Each number is 200 + 30 x the weight over its row's rms, rounded and kept within 0 to 999. Layers, rows and columns count from 0. The size before them is the row's rms in percent of the matrix's.

# layer 3 MLP up, 448x128, rms 0.0694, rows 203-215, columns 0-127
091,217,251,181,156,176,200,257,184,221,209,174,203,220,202,188,248,166,184,221,126,217,211,197,181,215,218,176,199,195,168,192,188,188,191,216,197,236,258,167,234,185,221,143,229,209,213,153,215,239,212,210,176,211,177,201,258,231,174,228,247,205,122,126,218,211,194,159,219,199,251,197,224,198,176,189,241,203,191,202,213,234,210,228,180,225,182,234,200,198,210,224,217,225,190,159,243,208,258,179,193,192,246,233,153,243,225,184,196,151,180,259,178,236,200,147,232,199,144,222,156,196,150,197,239,195,208,238,230
087,212,207,195,241,202,223,196,199,235,196,223,221,246,185,223,239,224,174,197,214,173,246,186,185,178,225,202,164,196,152,179,255,219,240,176,184,227,270,189,186,242,239,153,231,206,176,189,257,209,227,231,157,212,194,197,206,232,238,150,185,171,180,191,173,233,214,155,170,147,216,244,268,196,243,209,228,249,237,190,206,253,176,238,204,187,202,182,229,158,161,216,143,194,190,226,172,175,192,143,243,184,176,183,151,198,210,214,225,172,184,206,218,125,242,202,150,206,192,147,186,181,172,179,202,232,183,197,223
108,262,207,186,185,222,213,238,190,194,226,215,247,203,182,220,207,192,217,149,165,190,221,236,245,165,255,207,214,166,254,174,224,157,238,228,262,247,223,250,189,198,209,166,215,228,218,199,173,181,173,167,234,198,197,217,212,206,184,156,147,222,244,208,190,202,214,150,210,212,178,172,238,171,195,211,202,217,203,180,217,172,258,227,221,166,192,144,254,198,201,221,211,200,195,192,277,217,234,234,168,225,173,207,154,185,166,228,184,191,202,141,167,199,206,207,193,236,201,171,257,214,170,210,227,216,132,273,220
092,209,202,212,255,205,219,141,178,220,236,214,281,243,185,194,217,209,179,258,233,188,237,203,195,201,201,221,207,190,175,164,196,215,212,207,183,294,252,174,233,221,198,170,258,187,255,187,164,197,194,241,138,190,175,187,209,278,192,249,224,223,154,220,213,197,182,173,223,233,200,198,180,238,194,245,206,213,160,195,189,241,180,185,194,157,198,243,206,234,208,221,213,213,197,143,204,204,236,216,200,185,171,197,206,196,188,229,169,199,163,177,199,281,174,201,149,168,138,203,216,226,236,188,200,221,211,217,234
108,226,260,186,220,180,184,155,160,200,203,205,236,193,205,180,240,183,221,199,183,204,241,218,198,230,173,190,209,201,235,244,131,213,171,212,181,232,200,244,247,208,246,200,264,192,207,187,239,187,168,138,217,185,224,230,172,199,163,180,190,176,199,194,235,235,226,188,204,180,204,211,244,226,222,163,194,225,233,257,172,185,148,171,200,137,180,210,167,193,213,209,155,150,171,222,225,147,162,186,170,185,178,216,143,250,208,155,226,182,207,173,190,150,180,221,138,200,237,169,225,162,207,196,281,190,204,187,211
108,257,231,187,173,198,183,239,183,252,228,157,202,243,165,229,223,243,179,204,168,212,171,213,232,264,192,203,215,172,218,232,216,206,240,163,184,217,195,231,164,147,198,207,197,126,216,151,211,185,217,176,196,201,249,212,248,199,192,174,242,245,157,245,266,202,229,154,178,199,217,215,190,229,230,227,191,165,160,235,184,175,265,214,198,161,231,233,153,248,200,186,219,194,185,199,209,218,183,182,196,213,213,205,199,176,168,205,174,183,217,177,190,183,202,160,204,230,223,189,191,211,174,275,254,207,152,269,216
103,161,206,193,171,179,205,219,176,186,213,190,233,213,154,176,255,180,224,187,231,194,223,210,172,233,212,156,204,177,201,183,224,174,160,203,185,217,238,155,147,171,178,198,263,238,156,198,235,135,225,209,200,260,225,190,201,250,211,197,196,154,168,182,229,215,177,191,254,164,223,169,216,184,203,212,194,251,229,177,162,150,229,186,171,187,254,219,144,196,216,233,188,249,179,232,245,208,199,219,181,195,270,200,218,204,235,231,161,223,190,207,227,172,231,114,191,172,206,151,186,237,169,205,206,237,165,195,176
106,174,196,211,218,250,207,231,212,211,130,187,170,260,144,204,197,208,262,160,228,195,185,226,202,216,165,213,174,135,180,204,229,164,239,214,226,252,182,180,200,155,191,215,209,191,198,202,195,214,186,162,153,192,244,219,186,246,170,178,177,198,175,236,228,174,230,173,209,221,188,147,227,224,123,170,172,187,166,217,224,181,150,238,169,169,212,128,146,206,211,168,198,231,213,182,200,146,212,171,210,178,163,228,198,181,214,187,210,244,175,210,234,173,206,184,228,203,229,203,197,261,168,218,244,217,166,191,144
095,185,232,167,203,207,158,236,220,206,235,207,168,235,182,232,184,193,220,224,247,178,221,168,193,163,178,179,180,237,220,212,184,226,208,160,212,181,219,225,218,254,229,240,165,228,221,191,234,180,189,181,262,188,183,255,230,180,229,196,179,207,213,159,235,208,193,221,204,222,209,190,183,219,163,207,192,229,143,170,219,184,224,240,175,183,185,199,262,157,180,245,133,232,257,117,237,168,171,248,159,190,218,206,186,189,240,216,187,177,157,122,239,200,189,203,169,247,199,199,200,177,199,201,207,230,153,238,249
093,179,222,141,208,210,197,211,174,202,137,184,237,195,217,196,170,203,163,212,206,184,200,191,210,192,180,169,238,155,175,161,251,210,188,248,278,226,261,169,211,190,235,214,185,205,178,181,190,220,222,239,202,179,217,205,200,204,193,218,269,176,247,248,231,194,197,147,208,182,200,147,223,197,173,165,230,203,170,225,229,170,168,225,179,175,168,189,248,184,206,203,252,206,224,190,222,191,233,198,213,225,277,188,216,196,197,138,213,176,173,214,230,172,204,210,232,189,181,252,198,259,110,201,187,147,231,167,229
096,206,187,182,233,241,181,168,200,241,201,191,230,151,132,207,214,176,171,231,270,187,220,201,180,168,165,247,194,212,162,210,216,234,186,165,218,255,217,206,176,186,216,200,179,185,156,206,185,222,232,174,187,208,222,220,193,235,173,241,205,172,229,206,213,248,240,232,146,198,236,162,190,148,209,167,222,248,189,199,220,148,134,202,126,189,176,252,167,202,211,214,241,203,198,196,153,188,183,186,227,203,196,200,219,182,241,179,179,138,276,252,185,213,227,218,188,197,198,235,142,185,200,166,165,248,195,196,203
077,205,219,217,247,216,216,281,196,180,198,214,174,189,196,198,179,184,173,178,202,279,144,212,189,222,193,258,229,209,157,242,190,192,200,210,181,209,244,203,204,207,270,182,178,211,240,199,147,204,176,185,151,208,207,203,171,172,211,128,232,138,122,140,189,210,176,175,232,210,227,211,214,188,193,228,209,220,253,209,177,238,190,223,169,175,208,192,179,209,212,230,180,199,238,209,207,231,203,224,207,192,202,214,171,153,192,185,235,221,187,237,234,237,203,221,183,102,160,235,222,210,187,197,241,148,218,189,164
113,201,179,204,224,260,188,193,181,190,163,178,252,182,177,195,129,207,215,250,241,219,213,223,216,189,200,186,189,205,237,213,170,193,169,207,197,238,227,140,168,171,241,200,234,189,199,202,213,173,276,206,196,193,228,212,199,169,164,179,227,229,253,212,231,222,204,220,156,158,216,160,188,125,212,185,225,185,249,191,164,178,187,181,152,171,241,199,165,174,213,218,189,184,183,250,192,206,192,167,236,158,216,154,201,137,176,198,169,184,252,222,241,206,252,196,217,199,233,244,147,237,171,189,182,183,156,187,145
# layer 3 MLP down (transposed), 448x128, rms 0.0517, rows 203-215, columns 0-127
090,208,197,193,202,185,211,179,178,185,182,210,273,165,174,188,252,180,199,218,154,170,238,237,198,219,183,191,232,185,153,167,195,216,195,206,193,202,178,235,212,219,160,171,175,218,239,230,241,243,235,235,210,200,244,225,229,226,134,198,195,218,251,179,202,189,179,151,176,210,187,207,217,198,156,150,191,137,218,175,221,224,238,238,230,244,227,173,212,200,218,212,282,237,225,227,166,180,220,153,244,207,218,182,180,255,142,192,213,207,232,192,232,189,210,185,186,226,254,247,140,224,212,197,195,249,159,215,155
092,180,201,187,180,172,193,132,177,221,216,187,206,203,152,154,228,186,200,181,204,231,178,211,191,248,232,208,197,194,166,217,253,182,177,160,186,156,160,235,187,195,207,223,174,220,248,213,210,202,171,245,201,200,201,209,253,199,234,215,210,270,212,174,189,161,108,180,189,212,210,198,221,154,148,223,248,180,237,203,210,192,156,181,248,203,206,243,178,212,153,231,197,191,282,186,176,164,200,193,258,250,173,163,205,204,219,175,194,214,218,233,191,217,172,192,243,227,194,216,252,233,161,162,225,234,243,172,164
108,149,141,199,216,229,176,244,183,158,227,195,214,224,217,159,185,214,216,143,224,256,226,223,215,210,243,216,200,195,165,215,207,230,240,214,192,202,175,215,209,218,157,217,241,199,165,212,180,139,182,210,216,223,181,138,212,180,209,159,172,244,232,206,174,208,207,171,129,222,226,190,176,232,195,191,213,236,231,182,232,229,198,175,222,221,206,151,217,191,202,197,181,269,214,230,170,228,264,231,212,190,182,181,251,198,186,197,207,217,203,253,182,267,167,238,214,219,190,167,213,233,246,257,172,198,191,277,163
093,164,265,237,214,203,254,173,178,195,226,222,215,186,205,208,187,201,194,237,154,205,188,204,195,186,201,206,183,216,210,199,241,233,162,198,196,150,129,197,211,228,194,243,194,149,199,209,194,249,226,182,156,236,192,190,244,210,152,159,232,241,193,189,235,229,166,187,208,234,194,222,208,156,207,184,162,145,214,142,197,198,204,209,207,258,164,160,256,249,232,171,187,223,223,215,222,174,272,194,184,202,181,151,188,237,201,161,191,210,234,199,226,182,175,173,248,196,218,202,158,155,149,198,218,130,212,141,196
105,201,202,196,263,208,186,154,162,232,199,200,217,227,172,178,201,185,245,222,225,191,203,200,146,230,185,209,194,225,208,165,197,137,229,197,242,200,195,210,201,193,265,201,198,187,172,192,111,133,196,200,197,216,181,153,168,104,234,213,198,234,209,207,199,215,179,227,182,176,243,200,183,225,176,158,217,169,219,279,193,220,159,206,228,222,222,211,230,246,156,139,168,173,183,204,203,180,223,244,204,171,183,219,160,236,204,190,243,154,173,189,214,238,209,202,152,225,179,171,180,203,209,158,240,180,173,187,235
108,180,196,182,132,170,222,197,247,165,203,237,174,217,202,221,223,210,220,228,248,113,203,223,260,230,161,218,176,191,171,149,202,210,201,142,246,137,183,231,187,186,178,224,202,202,195,233,189,165,217,166,227,182,107,217,187,144,206,227,209,249,236,215,210,172,191,222,175,197,216,248,161,228,200,195,182,221,207,142,230,198,215,177,197,176,228,185,287,197,202,163,202,208,252,175,184,186,165,182,208,188,173,181,202,218,196,224,138,223,186,225,227,208,157,243,173,214,208,204,205,206,213,182,157,188,174,210,197
095,204,227,191,165,182,223,222,145,202,192,205,207,209,151,215,210,174,242,200,265,207,204,228,161,235,183,156,243,202,195,207,260,195,194,200,201,256,221,151,153,170,166,200,259,210,119,175,215,172,207,183,179,232,233,196,204,201,201,199,183,145,185,167,243,211,216,227,222,166,224,176,217,186,210,183,187,244,181,187,222,147,210,223,179,160,236,218,141,210,215,221,200,209,115,216,238,199,219,222,147,202,224,218,184,233,225,260,172,237,190,221,218,170,235,167,188,215,195,164,219,253,230,233,242,236,165,191,181
101,204,201,169,184,164,182,186,191,206,177,241,238,193,211,260,205,172,217,243,292,237,193,268,154,143,238,221,199,223,210,256,190,165,216,141,193,217,149,195,232,201,216,163,252,155,219,197,194,193,164,199,195,220,199,232,148,230,189,218,241,203,247,259,185,232,219,184,176,153,177,181,204,165,195,191,176,235,162,171,206,193,155,165,191,216,187,205,240,179,187,213,210,239,179,187,265,177,245,196,206,228,234,191,158,217,242,165,258,168,183,172,195,193,206,193,157,228,195,203,174,190,242,198,209,214,223,192,232
095,220,255,196,148,236,232,160,179,171,222,172,182,150,179,190,145,207,144,192,246,258,205,234,185,188,245,190,165,213,254,205,207,238,214,211,220,183,216,176,229,210,204,163,193,189,177,172,175,191,121,143,197,183,172,209,189,158,189,218,266,164,192,202,187,200,209,222,216,211,176,190,240,232,207,183,261,245,194,161,191,147,217,217,157,236,194,161,191,166,222,162,162,197,194,148,213,226,202,202,243,182,251,193,259,202,192,221,195,192,190,225,236,186,269,184,248,205,187,174,201,228,224,231,203,219,216,239,231
094,223,181,195,206,158,224,133,213,212,189,193,220,240,132,216,256,206,167,219,166,167,166,266,220,190,239,216,149,174,180,213,256,189,189,140,191,221,246,211,174,202,207,213,202,222,174,210,237,179,194,213,158,187,180,200,196,182,210,181,173,197,109,187,194,211,190,246,190,176,147,210,194,242,185,202,166,181,211,113,214,154,180,232,158,223,160,178,209,230,198,197,195,172,182,158,243,223,172,182,176,195,153,191,195,208,210,215,202,186,174,225,204,197,191,157,189,264,173,202,204,163,237,231,214,241,247,252,211
093,208,215,227,180,184,171,197,180,256,248,194,180,250,212,273,176,214,222,117,207,233,226,234,178,256,230,215,213,201,161,251,235,247,201,193,250,210,201,215,204,190,165,191,186,228,192,198,223,196,166,181,235,224,199,164,171,238,232,196,164,189,214,240,237,160,139,165,229,156,225,205,212,211,213,175,201,167,209,219,265,201,274,208,238,182,206,201,205,209,180,218,232,235,200,155,172,218,229,231,198,176,247,185,215,216,182,219,203,217,203,232,129,192,205,204,141,229,213,224,268,238,223,207,220,195,178,229,213
080,204,175,164,172,217,168,156,196,165,204,195,196,212,181,204,201,235,185,228,164,172,196,234,238,254,179,173,135,213,224,193,160,253,253,162,227,242,127,226,181,178,194,203,190,240,198,164,242,250,222,254,220,179,200,187,183,149,199,204,233,214,202,196,150,207,200,159,169,191,150,171,218,215,175,189,144,209,171,160,172,204,252,202,195,180,226,196,179,194,201,253,251,192,205,165,181,172,222,250,174,181,202,184,198,138,225,118,200,208,212,157,160,181,194,216,218,174,249,181,225,262,202,184,211,193,217,208,191
112,133,195,237,233,188,239,250,205,254,203,214,189,218,219,198,190,221,212,219,237,218,180,287,187,238,256,244,228,177,175,186,226,162,251,206,193,219,175,235,171,152,194,230,178,208,180,200,190,191,141,186,202,225,214,209,198,243,189,191,144,151,165,200,190,204,187,231,187,217,147,226,198,206,245,198,178,202,212,256,243,194,212,243,190,229,212,225,214,216,212,192,250,220,181,187,185,203,207,174,193,202,162,219,219,188,164,177,227,203,164,207,186,143,162,121,189,231,213,148,227,172,231,244,198,247,206,270,216